config = dict(
    n_layer=10,
    d_model=192,
    n_head=6,
    n_kv_head=6,
    head_dim=32,
    d_mlp=768,
    vocab_size=5782,
    activation='tanh_gelu',
    norm='layernorm',
    norm_place='pre',
    norm_eps=1e-05,
    positions='rope',
    rope_base=28700.0,
    rope_fraction=0.5,
    qk_norm=False,
    attn_scale=0.177,
    bias='none',
    tie_embeddings=True,
    parallel_block=True,
    init='uniform',
    init_std_qkv=0.0357,
    init_std_o=0.0,
    init_std_up=0.0357,
    init_std_down=0.0,
    optimizer='cautious_adamw',
    lr=0.00102,
    lr_mult_qkv=0.5,
    beta1=0.9,
    beta2=0.95,
    lr_head=0.0086,
    grad_clip=0.5,
    warmup_steps=244,
    schedule='wsd',
    decay_fraction=1.0,
    decay_shape='exp',
    final_lr_fraction=0.05,
    batch_tokens=32768,
    seq_len=128,
    doc_mask=True,
    train_tokens=195500000,
    steps=5967,
    dataset='wikipedia_en',
)
Each number is 500 + 40 x the weight over the matrix's rms, rounded and kept within 0 to 999. Layers, rows and columns count from 0. Numbers have three digits each.

# layer 4 MLP up, 768x192, rms 0.0464, rows 678-714, columns 0-191
546511507471484538472409507475564456537478499576485498480539549437494508490519431520484419433495421467529548464527468477504438493475508492483476471591495541425463477612457488498446571557493460548544532512442478525501485445514556514465482486463511445463467510507397462464444496537485468521468492554417451516498439430546426528555480461516444482426569449561513541574477444541450512519481557526473554473431539510495485613569506519445503571500536565471442480507542498479547441479502535528536499531517476569520486502416462538479499514491529532502504523538510490542451447519581564504
490543487523489549551489511499544480487562523470473558529439532441476459545510580529580572482523484510434400466463527501498498570425567460546550463443570481481481511523492516404561508553519542475502481473527416514521485573537450512516488550451511468481394472503521484575479452511453482493555564476428517540547519435476528555461445435531504516459499561552512435477542521574495470508473528546451536541490446485496524470451528474495424574507467580527520429519527405405504488449489485454447471413544436493502537576508496448457538520484535497503464463495591498529431520456587491482
444513512492472558555515528472481530551493477479467481478468517455475523538521444415546515504473466560519539550519501457486449535479541503439499454531467530509502429530521502497527512479507506530511505546441489464479518527477456541491477540535479463480482528455483454452546509458524549577513489541555374503512483450511506494498512560488514518536569511461509535462535524527482491446502546511504534505518521527510515469475442545461577515479457435533542489487469507485478544552479499502530549508501550503558552483471462499433466522452515419485460503463580573461522502515520467503
472457497477458474459505490484529510538502513588437601526494517564550441457451525430520464525504482527547464542476413545560448512528464485568498425507437446531573429466531515492487438555407496569514487519550446442480475502466586538562468458539487441512509455513540484462530523516519559533493456493542427439502585522524457448514453575515457480525514519584457437455444435536504445580481514454491581475467460453489492453469521447503582562445553474509443516550558471523477512512500505561477428466550550452468464589490473539533494478531517503510545510542565481488548502574506478443
496510534483472453481504506452508462507516454576452485434451418522544525444463540472464486449462514574492517482497452539452508490509507521477546479477520467528533569467472558478538558470501458602415504545515403503456532473456566563542490511497478460488436501459522574526494510470482492550483474488532490476493569556453432456548530564489514542480479463505451430440496427476468471497535558457461554435574485500498524484540510459451517548542531456514492497527561466580396449545477506504504485451555479449447510456471414568491543501475538521500561492544469504571451500556494441477
566484507494549487530478506504496504458474493455570428503481478449593475443451503544509470536477496482486505476505489439506557480507476524428536486451514489508536521470495506476513484526514492466553533492486535527451466514475560487519598514530488452508555523491528484481504446509475527534529541488516479530499541526457514488445479540487499512457477544495494463464538474528486443441516442497524489484448497536521512532517473437469544539472490466558457547563545450532517513497510542528514440494527566555487475486463492535470532499479541472525490485523487487506562467509482429541
539455455542487530495535524478541511508564462581537534490451500433511539540546468535501507475529421496440432487511453524517486511454462487434459546527522418527531474513461531517546465462536521456499511479591446443510468524481505506532504501489499475459504480530511504446543483504526455477562571532559482506520578485587553490513411571586443481518461492480502455489508542441428494425476487462475501516482550557547520477490506425489463464477491497522489499562529526489397498491534525507449496520564504497477528462465502490535483505571509527482525448472521475502507488482507494536
480531451468449493551438515509503474460511478538551555503485516503507509452498511502519508524481530539502430500519483506482502529546505528489457489480451490495432513538497543532509499488516512487430530515477509538481525503588496508500474510453467485504544500524501528534521460476508527464515519504507481457468492495491447512503530563556542483487538518502528483475469530471558510492474505513457542515508546454403518429481526509493536474539509542541505490477535453516528551481448526511482499514490471520485452527501452593474455523451544507527510483473543475468489436465481514519
477439453518614538527403531547489499526480486514524482493417484482577499420499482595457492527440512560507511552538422449555450494565434443436549458507553536417469492569519552511512546476492476590414539538519518441528453428451495427480493430518501472429548552391446544485511469526413497490474523528471537440477546464549543518553596557559488447456484501509488481453511527449484453556541532549543509499468534530519513549519506535520565449530549465503491479538525548488566447575506511418436482494473462497529515579473507529510499443534521468408504413532504541497528446541495471545
536481473512533458498527544512507453481456527521460567439521440461532557450544460508515459547498512537485471571467534422540441474457481506603498522556472513512543457556586502546496507561507550561520554494450508489503504461482562496473451479523406486470531509500520498509533480492447445499483515466488450512502470509517485476539511489454533495440527497532496522503438511533458492540539451547477483425519500507437509487530454542471497476514532519496565500541491499532511459553460539433429488530497557559573505551462477481550448504535497496424526457478473494570547555507576477471
477491485485506461523537501525574480457519505504435552510464557506559457487448491466475500472487502493567506487492528517488438433488420501477518432421494468543548447456539490499525450537504478508539524533568454478505507554482504475446430501578475484531466450524477450528541557535477454524529538547481475402529543590506536444471547533465482509454511531544470425464528536522460428546598488539476454436501515478508533498520503463546500601419504541451500511452546521544531473570472515563465453509517544528567462510515598462516483470605563560502502508494518545512542525595480394462
527556479506459497495520540510508506465516452506507495448446451579468533542557380554489502557503443463436511480537491484522434450467522517472489499522496457500590487492465451524504537475475502466536475549489512521529472467515541488488499503582464499481548512528509483559564519550480471471478531543535444452484478454506553518484502490510559557519495488485492473549464495500494476474555434537481442523516557611422500517423469458482501476416494586535507457492536484507470499464469522504477514470555567525498512549522536513540472482515454561462555517469527531451443469568536425495
504409545447526458488549476524467581465405517503468511498447489463489508433585531511559517556510542613507549477512523440520475503549510524469511491549526487506479504459542521567467455492503505551473585506593460488493498430568512497492493459468471502448487479538440560438468560430519447495524511513508570555570558425461502458534432596538543549496478518476503405548465475526488469449461435553563550493525486536569497482455534551438523469534545490444453428515549495510565445474494545498481541549476527497520457534518477544446527549487518480411515509489511488518533501542474478472
536480438509515501417432498462482466460468524529519527507470479550557421536504506523526443459553456512482429532435628440507519538505507416515499497563467458560553575459497467516466504495480483569488498575502429510473561481476451558523542489487468489487536509458444465528492482538531493485567478537524575566447483520486547467454463459530474503524534488537490522538527397450500466547445479502475493401453573528490521513479476466526500467466448561522522491482487472496519511438479508475449549481509473570523466521550499535547567577539491551463530403467484548480452517482442442460
541458515513425558501498492537564463449487452509447525406583532524545554573504555554570528521407440517526528480481611518561472496540469448513513523482443556463509502537548488529583527533497496517523473480488536543495489424472539555474442576478417489541488460530498519452553486531478435491437523511524517510562469481443484427445523448471517435456481489527512452567431429567469492532525574512491540461477431499416548450539456518534443566491532562426468477556496493520559416407479437485460516530523473495579470504503561465517465507541487513509439490480440542538462439488487574520
494479515449467495530442473533491468516542463572513482514503509517481556470538453409492494460549493521492469526556486469466502512472488486530515488504465456494445539496493468531484531466568476523468503484603551485505552469569502504486449507541442526519524507485524472426512509469520534487497475482498465408504524483552517501521526539499514559489535541493501491448464484459435480460473466529469472437441550538519455474528521501516542465525456472528502539503503489478407524531524453527461552523435519553537564479558514499471450538514463514471497537464473502476481504481584551414
571485486455517486458464491492499531520499477497569487500515519521578472446552544551568554441431485476553503517543574516473473505492470503499555429528499455488529416517490491589563542489548477505460546479478508453494426501499545498491498476581527457511471538540434455565541454493498511466517518504478469451522453554526461495491588423512479472453558459519529525478510491495500530544631557483536445492453457537457499465453460547388522504531552519398450491499488452466536407556473457510517488479473444514494552446591493548532496572495507537516498551498544500490423549494521512527
529520532473459528421456535405448541515512555473527474402509535479511524466501464550504524465502554475483541561467512475551468504425524473506579508537524448510456518473466522584576508536498520469520523552574513517508503503446442549507489527470537511422472515512512441449443530501456482476447492478453448528558572469450463441567542489511521562560508454496459363511505529493510460456517504460486518453523484461483539502493466474422579508570456520538571429525496465575477453553436526499450453453471471503479537433474469540461475458495553521442537557543542517485534553529514497445
465506562528454470494469435550497441534519410581451563493525465483554411502526580453560463485522566545501536552464565427525403472595436465511524472496437438598461480522532453470532515526478461581449461553530468451452465498445530466496495487522474552470485498501431553521526493565492427548535443521518531457499554530467427527545535543518445533549562517534470445547476473587459428491609541545527498532459454449497546560486480595478498519442528556431463511570519508515569418591495499507467529522594503527487475548512508527479510480472476471485519440534449490469509436469507482429
496442490434425443540452512520495473506496520558539533556458501530479500555495497580489461411500476473537488503450461462518520471512479503536530545473510523495495525532480548510501481438492532485490544564463550497483542473471457439425520473473504558560516494514482519407547450484441566498532567527527492461524472526464475442505511550527417469486460486463447532479471505502539492490473557469404537508545487457437498532512506449500495536494512483471548514525506461437460477492425547545515478512580504467540481476553455481469477551588569501513555503458501508508497599523499497490
541518453557541540493474568535544501502520542588481436429457458557444408480515480515523569480373512549546466455518493545532522585465483442496564415422481554604498513589569536491531528512461506471478453531520441476502506516489506456479469520563483476458420471468494557574514571487530551396533558584484498518521532490515496495406466474488499479493470495447514533554571426556507492553511469469362575470467488505542486514473523532536457491434498554509465538467528431494433536517492548472526544391471465546568539556539528443480535585526527515495441441484523492501445441484558463512
566555439511469441467428483463455502487452464533445557529558478453478454441521523449553474528521478536457490430458456454541445587411490532523478523476480471542511516512550477520471474503483516474492480507454442549483430472523440558524476514473478571464521540492457492521512418496513482443440494531538451486484513504544541472429499473454502491482495486487507485479441436554475539510445473471511497444519558465445520500553448503530508512531508539543537482501605437439497503490490496545436510510465510526562572531560554544479480494521453558529524481504553527493528473559580533473
536544467503524445460472503527562450527439463470445494499587520512474505478484490440482456471502527539417532572539538496565508487537405513479554506445462534447458542551536520594516481450479542569414510507473479553461482427513547422449490470524550526499539537444512487453473500505519433569516490465499488468445459480477468473582519491523496442438527501529446533521515540452487517582560588547550565464551526502498427511527468524480487442476466520410592504517535472557496500404431484544481568429508529551578564599447468440532489503561438538460523440505463532550551474556456497452
619485414474428464474451515469545446511463472511429547476554469489550491499529525486516541455424446477463604515408445461477491527480504515514555517542449458507532436481538556445472504556435476523501533475488510530442524448565541519518485452603537449429494522469474522505488485554500437538541532470491411520433408567465448474445492484486553491513493463478491542522442469590424488483541557524515560484522543483532456562526475567537517533492578456540477552592492475440502416445489476565502529519541427468556491566437536528511503521422481441444490443447557430571509522511468572489
531476518526510495513480467490556521468531600541506523448480523494538498477475494437460468545535487500570508548421517498465506517461480477399504463433505510503469509459553484527492553445526533485444498556513494456490489531508567545439519527537507430513532457471512542481498488508536534537487474499554523535519489470535517489521527496494441515454552438481495511484448429449504537454468521464536488550449538486464493542431514492555467552420489483510527449535502435482527456428529470537446525519539480486549484449483525523486532530488521509457520517549534466489475530555496424459
524475510506447502512520538508478571538524441514481478530515474495408430492537498580523566495549489517432450456477542476506523485494476496528493483448485473501560459465480539475484516514434462553471490471500513472546466522520456524513472479522593518442463468485465530482484554493516555482513455585509534445505500521411463490468493418509477443493508537453566458507475482508580504472439484528484474458472536614454503490458512504471611466441454578545522431495510471387553552529467511448412583478468445521599473601437488444492591562513450512435454522466488558537532554535556504448
522481506506428464529546449550557483429473546491540458456500443556480510571567458505509537481452533425489440509448498473475462471538451531482542472479532477510453452483547499464504523539509473492485509546502476479513498511553471483493516547543474553534401439493531473505473433553484533509525546487498521463474536570477474459530511465564547509560446505430482452461553469518504545522527558524497524438432448490495454489474517557537442497488428566504527508474434532471527478525534549425478563466466510523508479546511452527480503496459489471540531538504503532498480443508556422504
514567544489446480504481458521519517542520476510508471493455478505436478442519535466502497555467459536483500421465520496494450486459425545489463519455482481566539517498520486488483526489482462519476466488521529520468493493521554461485519538506514535478496498570489525529574549457523488504489540505440468549521502554447529494545572512521515452456529520462493508463504545605557496436496513535475534502465512531422521482543447467532455448456505504472509579472525465424474450476514456481503525472491510545511531495538461519499523480471494476500530453543560522448494479513540517565
483494452459573514555490456460536589464536500526580453486596464497474531429553455476577566450467467498474504483438576515495519520564418459475507488452513473485439445503485501493504514451438486523457506565477512493526558445472474464440460437528532466513537540464538548535484483561546566419481500527565562569455487526420513542500468490563484519434446471464508480550560439528513541524505578508595546522470460486442549472573460549453541530448495454571417458572563493554481529521507432473479468516491493522514546538554474506534510543480473405479527488439539513548516468484522482526
458508472459551514397543551482505458512500486509490539463546496464466445501421485512518510514531537476507506567471563543531518472587440445481525483516569473467547482535519465597519475470455564562485592484500484481496466492566422433420480542545543494468477486495475484428466497421553439457498566484457562497468537548496483499495507428455449540500537545518504459551556502537567535522557442567548448468520561461472457503441461575544408494564517496459545568493554513530472462463487550473500518529503441462570522552528502519522496534475430466549511550565482512546458462584519513498
544480443463488525454478561460536510491530525512537479435421498499539504568496423459501479485519551491504461525513494461535454478447496505469516449434475470493497530518548466479458520526509527501522525465483474484500472494560556527464487483519519456532490532457553461454471488505479443486528494511488530518473535562531474509535552543531505492521491461467499551547472499515495511481505522479457503528496538564511549514480507445476459492466448537492423478537518457440545504456512418572514485512451547502470525477466476502520564475497458561428470522488498470453555542498548477538
474555426548520460541498560519479520452556448459449480525502454546484473533513454522529474490493490484511458550503514456484501487529524532485540446513480442499470477541493514534482559504486551466518514476496501534507443526423559540507565457567530465526476508421490525530488494587511491402451518455554481457502518523443510517548494549492520520532459497481542453527542505524534445509501480470445595490433482467507496520519502543509511527473459538531454526502459443475462512515472519452514469438433471509505496511476534491533566481520509573483555495513535478490535488495461460458
524537453487539471469466547505523455465445494561386565464503409513410458525500543531527498468431396506488513588457537517490470493446507472469583511431539494471547497611451555430520591549465510558531515450528540466439496418548468501498518501557478459499473461491484535407459523536491492521425570404411520384530536479482484404559532560518504456478388561519524496487503524474448413481578557527533485479571545588481486549527473621502549503464486556458581447511524467463459498568529532519430460478472451396558508489451472508470469510514557598576451503495462512525456520559512479522
524550462511568429536523472533509502519520473623517513554395485505446519545534495529501469452479461521522465534570400493566483499486487516483522492495456515482516546560492559482539495532506495565521519466540513528537467468530493449530473551475508403495475566424460578450513582432538431495526473546562483486509559438526522479468538574557501490434544469517422484429478489524464551447506463548478516495482594557490484501529456461535491510498436503459443556531487455471502553476529459559444476457548577461483510576488466534431519472532499566510506491551551497465509492520541469435
496468545459523466520509503527474507489528466458543533502519462541512467499547531502496509517513522533472482470460478559497527554553463469505524461463533481531511448555499492494559483494484557546541491544438485538530489442479463493442556462513495441448531490479436509442535468517535460451472547538448483509527514482544460463569476505488555498464515412477518500481505498460508474515468510517502456546546479494509467563495497474486476497504470513567507493515525438442433523453552559486520531498460555469485581474469523569495462459496448477509528434555473501474453506597515443486
488515479533483521488458516477510501434430483518482527455502544473546501493506528435467541484464494532513536533441552542597504543455549484506560540498472487500543552473544520538563513474441521459484495551530499500509465516430492459542525480581478479486527526526549421485470540526455480502527525495510493498513435571487451446519536537495506528461519569530483462454449424469498461462524558456531475456463500492511485479535428481506578482477470531471473463513478553528523452459470474545420555483524456506524473464500571516449509499478543469485554492431567525518446511477504555572
477505513504565478508476517481550431444499544548463479464543516543581491520522501486483478467545561433532531470437513477522495517473452479513523489457455469581525437519501462470522562472486584516477547517548496535505518538523488505491521537482590453486469470484421569485486462452501470493560500444530529443482467543490532502513537525495531550522460564456524497506509491569482448438516569471502525554451452586463467464463448559526512445477441516507479571547493479479473470485525526461431467529601517519477499465493506509408491489442511514464512542496561543464493486517476456520
# layer 4 MLP down (transposed), 768x192, rms 0.0245, rows 678-713, columns 0-191
511517535480583460505463548499466542491512571550515553469449523497530541514492467512494566473483489492609556589513470476524475521470506480464460477510533488523486539473461430617474476494471538555525489474483569511490450530509555504518467455512523584481477417460515485552495508455440457440475495475481525479464492471464540442529511453537516544512487450563483456510552457449521522503509490467546495492507514517493478523466518523616473453505591497551561481452515544523513511569518459425488453449516592451540445503479498524535436473559534401399418449508424488532510467595405513443
465467508478512470526468489429466515517519423456463478516469456478506496528551503443465405504493517596576467547533502546432559487553456633464504544514467404554535579511540444557479493532491529536428555538491567618481508407487527492516433490564501533454468508434490540503436460486557480542485409527590543507492560475509539493577570562550550540516464500469447476496487498455506504507498430520484501524527446540478493472509475520484474489523489499526562484508521477549487540468496440503588552477504491467459436427583544452516542454464474493461532553496495442440496382534447459498
498493527486463439472508470450470449453547507512552491500481479506520495474473546539522496487498562432456462485488545549551535528509465420514423497490514515464466486535556506522556483576533526527508491444531481554482512516567508505434520569492505516478434500501532512490518491549509460457453446548485497472477509497555512512528467477554506459483453498554525449555515515482471499442532510511500475496516551449498510553504510508556455585481507544458449464496465479522532475531521507495527490503497467505535470534518522549437496538498513483511436499504437473577503468495485488520
544454546488484530455449485509515535523441499530593502489500515535436552474517602464484507451503448466483476481559516577512508516571539455562486494531524470478503435434443547421515508490473415501570493497480548526546570503528570471431490486477526445530366432559507500526469531502526462427407513530408486412540536503564505522577554416523477538460494411446444461573442495475517493497559429520521499518466553511519515443492484498537520509493448473461538443518580532481467486458571522589564504557520526460446503493445513502551508505446432527499511446523514549538561538482477505467
476519499585508528559539449487556442437483442487523552449430511540511512558480532476576526499533459475477509495581496540518498510518500472479493490458516514473420496510501553576541503526565538505483432443498493461507454426534477458408542531523518464435461548498494466454464590502493493459483533439494501496530532416478545519528534428518501473510426517473473495507493509566470518530513471551496481431528559516503496525517515571499519484475407434465607495447490426483522543468546498537539591510493564485484530501481539490477505524553497525473479528460531503512445515454485555478
544477460487479499517529462517539515457463493537485590515451490484399492568536520482563487514482516520469502504452482531518491479442526408547498481512562512491503513528445501524449563423503503516484491478464470561535529421469510532505407490532561524498476468536468538495456533509528474534545519460499537487449430493517443502506490480527553547498554532500517523581472496479472519537465483476519557504527474458467507510473494512481478507531518525469584471470465505543477538496494486516495515527494487404521553540501525457471506460514498587458504447462512509522481518483495510480
455451442498440568585580481535531527475511503515475502544503464487484468535446477467443461558536556535466463504495522558477553506469466502455406429463477584524511465519526510522469489473480506568541527514503517477481595464534475488590596492473479470536545491452556534497414566499416515532514572412487548459521455479480525484571484460515491435521502468506532474504522429479543520523542568481435507523553432545460480460487580541514487498503509514498491476609495461506437539565469512453481488482486507497526507516475537512504525457525488460426467486495449567443564444486465517515
533516484564567513478548499487471555556463522482477512515505424500455565544490479482513484487518478499577500537469456512476535490434482455548578474486521518509574498418449484488545492527442559506534497459471499517518505544460466466469475517529484528491501497493524499478478473534483541479517479502557471482485510556454500522578521452535474568546474483512480510537497449508466458467500467490531464488523458540528466537540530553504522509458461457474528472496474461488488516558486524457497470431507487499525512507520509392474492502498408462514488587558543544556517466516506522519
453537443536509507492477537536491546513520490483488479559476554475558499482549478442506505535539502415481485494454551494534497545538486451505505552483444524561477497452470482468488471513496472509548529587524441460465499527435463487463410484468539444460438514482568443485507523588512546444553548525498501466531506569476469514466504535565505486461441517523560518508460456497566538521483561429538517471468465455455500489514542513486552478503458510468501457527513491538480470516489534486463481532445510429513457552489554506515507569499493459448563444560498432573517573505429481523
481458560529489483507493505591492491492507542512465514541450493546455453529501586525535515573560568534501476537472481489477546475482513574519459478519489493509515434529486437476462534472517448483496516419472522508504488553481584470547518490465536479490481497487499512507487482501558476595506483484478474499464437488458495464489493563480517434517464519468509560511534527507478475504441491580461472475541489520495568522507545447529431507505468476500480532433485489512524532460519542492505510482513492453502505540492435502474503488516527488479504483478499509533482529484480489489
575474522555521501548538500455552568467529546536475486423503573462477513495442477538526514470551554472470512497530463430529483471478532554490481492407511451540443487448492529519543505509542588483540550520486506495543525540531461454482475500549595556535468463614482534512507403485457478493479484481472467508556455498573405465499457507508417552512423494555474495510533521476460517500472425505485498546461502470499483473438512518443470498434467538508482576507532517473510445509524487479504552536494429485529481470498553531452451479455512468498491497558547528531441500495518499600
501463561490492498578515445486530557514489542506466522498544541460486455517521579503512465528496526501489575471481517551467462554493505505514453543470478543496411531456532523440488475506443517476528478430467508458413483443485423555568468516423520534516496487439509501493486485520531538530461518453480571505457501538528471505512502467533396426529547463538457458544492515489524523564469538453525504462446516453586471479566477531532460534481514473480552513557473532500519485496531486514505504498490516499533486469483497496563511491522502519486466498520514492388455511456546557532
483517577552467456478558506516528485432472480590512565492630464507505453464522481453520498426478503464441465503523502513478570509502488521544425485458515436438449448485518548494497546507503528471443544457538488434497504480465491494522475545479449516474432509513543490571496477458460444525515475500509567611486521549450462439532613524471479461539514511441498504464469490496437577492522554510502438505487517389452485550514517458551420531453555468438527494543429478493436476554523416529547524509504421575527545516541464510496455559513474537454538414542566504619497533561563525468
436502496538437442521516426534459467516411559505481494479479510468469567506514457523477529493484531495590496450576502507478511495507546538484481513537486547448413513518433474532492430517535525524569484460464458528453431479482551528510510503514476532509500519565511583547502501452508497501528464552450464565515492483488515494523509500523479542484521398500504494450485559495519539507551458501507403441588423562510502574517529539481477552500495521471533505541475458501472481535552495516622498509460425472489502540536512495516506427465483514553448495483531508462501469620499451405
541443547494499502476448539504565456444492546513538487539532497443463524514466516476545452550615576476545464485488465549537441450537534552569509444512512431509510511506487447465534481515503535538483542519535536465478439527477544554561437503489494468534570474533523423543481532424504508565428471544564450411542494499508507403547384513485568553405490540544511498495494484451477524522484498551474494489497584489477544554466488481475429462405472486453518490527425500505540573476463453495551522471470505488486560536534451530473482452520526498414537535507439549537500535510486528484
524529572506505512453510514530483545551516497514507478510497526519539464471493550561563559468408493542502482494474490579488550488523499451436484519496548497498485492498537482461455481531503472519526532462463530520537448431499525557512530484549530438442495547538542513556503443496499514566542475521419465567572459518482462482500497486504518433513461472498510531499524519516566460480506528545468505470501485457516506487539474462482476548509543530513479490538389447450565515461495485439508480486483519457492463459477449435543527503538562431516505451491507477508518485513414451520
546472520459516544555521468511489525506537501525518477522440504564528478490398520497465529549397493495460443482471524500442536537479488506529501474469533563539512499415464571450543474425566502580454461433462486536555528538471506522506495415543497585483532469461547552473534472475532516476478463513511484516508560514474588514475509541465527553528454440501467506492473507482532486450534458529454541592544513486557534495463546454507435560473454500483514494482558500514430422455523540506467565444582563507530460460517500464469501510554446601517509435419480434522511446491521511490
525540549546518411540535543516541447471517517471470532545461474503568557483475484484456528436478472468502516438487580517506496441514517483482508493465482477536500432496500467557469548496494476571404486423476446490491515420481544467460464474542523459532583573471450503532514442468531480494444537489547448491502531488536516482437558511503523543459463425431498506471476530492480392566562433510541544555515566461502524547537453463510401513480563527476409521528545522434535574550557584559565505546564515500470469479445531497508516498473487450540459422495516426529487426585460490529
531538576510511428448506475520516515571599448541587420499456505425462558574556538572515477560475500519397444511432472504477502435460523548462424565566499450514586516553503524484527549435535492544495557522471483518537500537526451508525502527434562556474509387540492434473413545522499535456427557531520541492517565452514520511463446459519478478509441490440519400688410455485477566571520415537521445486524454463484414516451425565500456555474478578437588508543497530470534501423537365452562419490542584560530515552436461543436529570520486487535529446479495381523411501555479440525
535508485572516512563496515524490513512439440571529545482483489492528562471523507510500443518463496508530474464487549492449475504468506492526536475442495499503587507422475536498445484482477532527550507480501446500546504472480511540513481467550449440455468476533546486520510479496464494468475489482423496485470514497517468520490523496525532494473544536489521498523483526443453507479524452413518511555451513540536507574482481489521511520488519466536487505448457537519531515578502466503498479483497492531509539524454480523499505534498518487468519501489484445523468517473502470548
512462426505449503467496422502466435520541515556530542533544559424541477533485532531435479512407501519488481642547557473452564453513502487485514470548441571515470473500444496534543583633446465527444448482526524523468474557440557486521528571510458482474445511528507510396525480457454430473508452417592551380520593571448556565455515506558459503412491464565518480559521510510549460506526602469501472447499399457513523483562475482520546536576520509552510555444469475525485559466534471489474630545563445598491489511446552528407528480477627513363493522459399467510514439473529393482
540479547463493577522508531511551528517524485439545528435487470502545565493559447486566499527484497494490541561501503545495487543535468488534585548442498519440444537468535499468549454503455511453542547472493485450456535475484465474507479469564528449531528535482488564576482500505467522534528511460487483505475505479471493493606451464438540497516493514568505501442484446498469466500511556452538491472447461438552557527508466506499532474430449492444492443537431437487494499459536455535562430535523509492515509550515492523486479463484530520509549516455540524497551482505474546484
462489603477460471460540524460541469471566487561471452490486494535563518434470473525476484502509443489474562584412433429509554491529479487507527507479515541491523505439506501484465482518526473576458566442461465415563498471511521553525517534509449481546502521517463448477478446545489556541558521465546549507529528548464535522483568492466524452531552502478494491437593509485607476465487463484404504481506504501497503476484532486467512551490539436589449543519391484522484527526430468509493552445527468464465474471471496512451494492473504590425491538518470602505540557480488549455
524534540541432557476539462481509483490426519551456495609523518443484471524566586480622469415466575549502468548468557495486485522463477520442506475589511509409473458432484484411499463492495476438501506552469446517469561469524498509483491499523462489516553421490466519519557497494521535521512484476508493457539432452658501475442446474536516445443525470503584447571414447576361434537586564451583477463504510424588537469545566492511499473563474470570462514553520542482541511485450510563470506460428415483421554503523486479526463502488525460444436500558545505590454520553469510533
493515498500449480501484509442476491455486487494477555533532531520465499510492505484484457528492481570470534455469470582481558439508524482579487447481490457497469546509435519561525544488508440482441538450451490542524442444415484558505538470502573572550507558482535509486485458460460470531498481566501468465518466499534498507491533483514533487575548529500441533511506465504560497490467487490483519554530490439488501475582555451520487522498517483569504512490514500509545505522475524492490524497473541464534485510473500544433562494523505473481498460507463489451538460497475557519
532463420441486462468508580474465514486512476475477471447547571460497499515527508516561548526551511568425510569482516572461496507500491514516528495505496493580531517559516451449545514458532521527507505537557483485519415523459542511485460508542507492474493547507535419459503444452474464507492504521520469522518445475452500461500504490506572489552529550557496537487514490498443520509473484421524497514499545412442492533546480451564444543485539420488500468574478422546504501463543484522559509512439492551526510551518552488498467492479507504502502463564450520503527520492464473523
486478504466474518452532460534476605538546480431544537478470487503511473449479539565473537515572604491448524516510591512470556485442511460476458488449507576589523486364458416516473525519502497498542551429484503477513468524453506481431504445437554501563501485517472478485480502444513523539455467543501539567526474472561517512551454519519515491441509441490444569476511468514517514488480470437503515533538495489561437522451554482471621457491442472505494419610493570483539443524478532477513480409518552454490441456517538496484524526406475519453464530497483509470510593521504504511
470492521513546578493492487483503471523480512530462489487552504559510520484454535458510493499453521500493495584473517514543507521523566466517523524517504506443482505472431535511501496574505530482519473455544490475524463523454487478504453462461486442443495514451541490505557491461515465503508501526523424448534523486471491534462508496447500534523496496516497482495509522481445459499500593439560496486510453489524536568503535485473511526516568482481513521503491508552514567567543519489450527471522467511531496526480492464512450462534522470451452502537485457537445484460453492446
490502462470549571440534547545482495413443509458590442435502446460548508528527539538495442500573484502445486529482503558525477592504436524451468517478436484425526481478537460463590539423512479426583458545492517490509514477484441534520497447518508441505469437539509426535479494565485580522519563464516517515418460513539441395520500495503575491572455543520519526556502450449453491540530527512450423513566570472514479502540491482448492459535514455509547524538551502561523522465444534393448566518522568543488516509577423444525509459466496477398498530551576524594444481479484526551
552550447548441484518517524519497519532507488515509513392492493531466455546504516533546475546446475525477464506500508555546440532519491517493557547488492500578430563439532563487554437456473513439537494522509484547507528489452526526514449516512568470520560437493480506456458494537458547486487472530457472540554523525469503482483531465498530439474499514475501526486496488518499467479491512427526474540502447471509518490539560443498511513515499532493525469469390495513517506474524451459514562516520539425463430596520497476507508497494531553432515487466505447492467488531486452537
530513542545518502531495420484493556453533445484551551564570505479484510466464533508542457526480495474447517466492465500473555529458563485568471501533468510503534530478479494536485453376495504501510482519471477457485474480515466556580517499480522500457544554489483492538529578545424505497490481479488498453525578442453500520429454477524485488546539518484479486506453450478481495573556509511504496560512473438473492427474518545518470498539507457505497473544465578495438546511543531460452539482547475506507531508529472472535544483444537463552430470534491581446466428457501471475
427485507534516523481471536528463525497554444487533459522586502496508461505464542499514500452476457510440459499548491515479555563481477463511500502531598538506493538537421493487486519438486466560505517538514536478510477480494500515532471488470507478473547529511502455555496452463505512521511488548473501495475490530548546454517491462549469529506499476528530514448542564491551503495448518524516501519520446496505471463528528511513588457486492523520474507451489458454480499571425472504520458503467494471509525589539504461550471493526479399543454451446496496446481502484472516477
545567451513479452508492457475592524511541485529536601483498558512497485470511473537434520512522445415548340519529576475400404518573541470438537396476554460484442457503545532434521544480532495506594546582494562571448468438457566529461449570528417575615425425527474454559516627464426498523520504524479501453513512510508524512468392496549546534483520461462519513594476501486514462558476484480559394448415465499558493508471538520413538463406350523495509509496535488571523466539419513470440539574486534463557536597444545491551503497438506501467469512470540396581428504577529527496
538500497547411497493556470561495435499531500450498508487539464538527500486456545467461549506504475542464474458455507559495519497535505462517544480512526526490497439536512456480547531503536488452488562468466478539438419518605525500525519395476490532510457447532514553566470547518495495464519533478433490524518500491508534463422524496519468513526444517459571460537502508464526449509487554485498481512498487509550491455530539520559579528467445517520505489473526540466526525562504580489491498539516431498449470487404453484411509502526531527474451553509430435518565469553465425528
450512489507474539519521485532506497457457452519461476517409507471498544405486513437486530553462489497509549543512486438543492486525503475527540573470464508484512507544472474498573488565517472502446423515518496496473450532516480527499517526437518485540506482494531440549491510551428441463534484531518553492485494491493516526450533449514440520504500519478459457492506514520483473494528541458528542489464513480557538466497520551471522558491499521486455519505516528496496478505504471524499496492423405542524464580564503530500520564525542499433520581475483516497496467449494515504
567487594538505453535531534503473482553536532447489468484514558485432506534461487503504453556530555522541525489543478504514508468532508497499483469433528517489499483524455492480531456486528470504488499482452428486489493540541441466554502533459521519517555420563443522528518569512468508541450499581483465481530473419473503500533471477521425534515444508461473541516456559517437547495536510514529452529518498562478480574471546485528434570490497457473497534521529559483489567513454519473519461501534516528504492517475533434514504499539450366507459442497431417461578499591441464492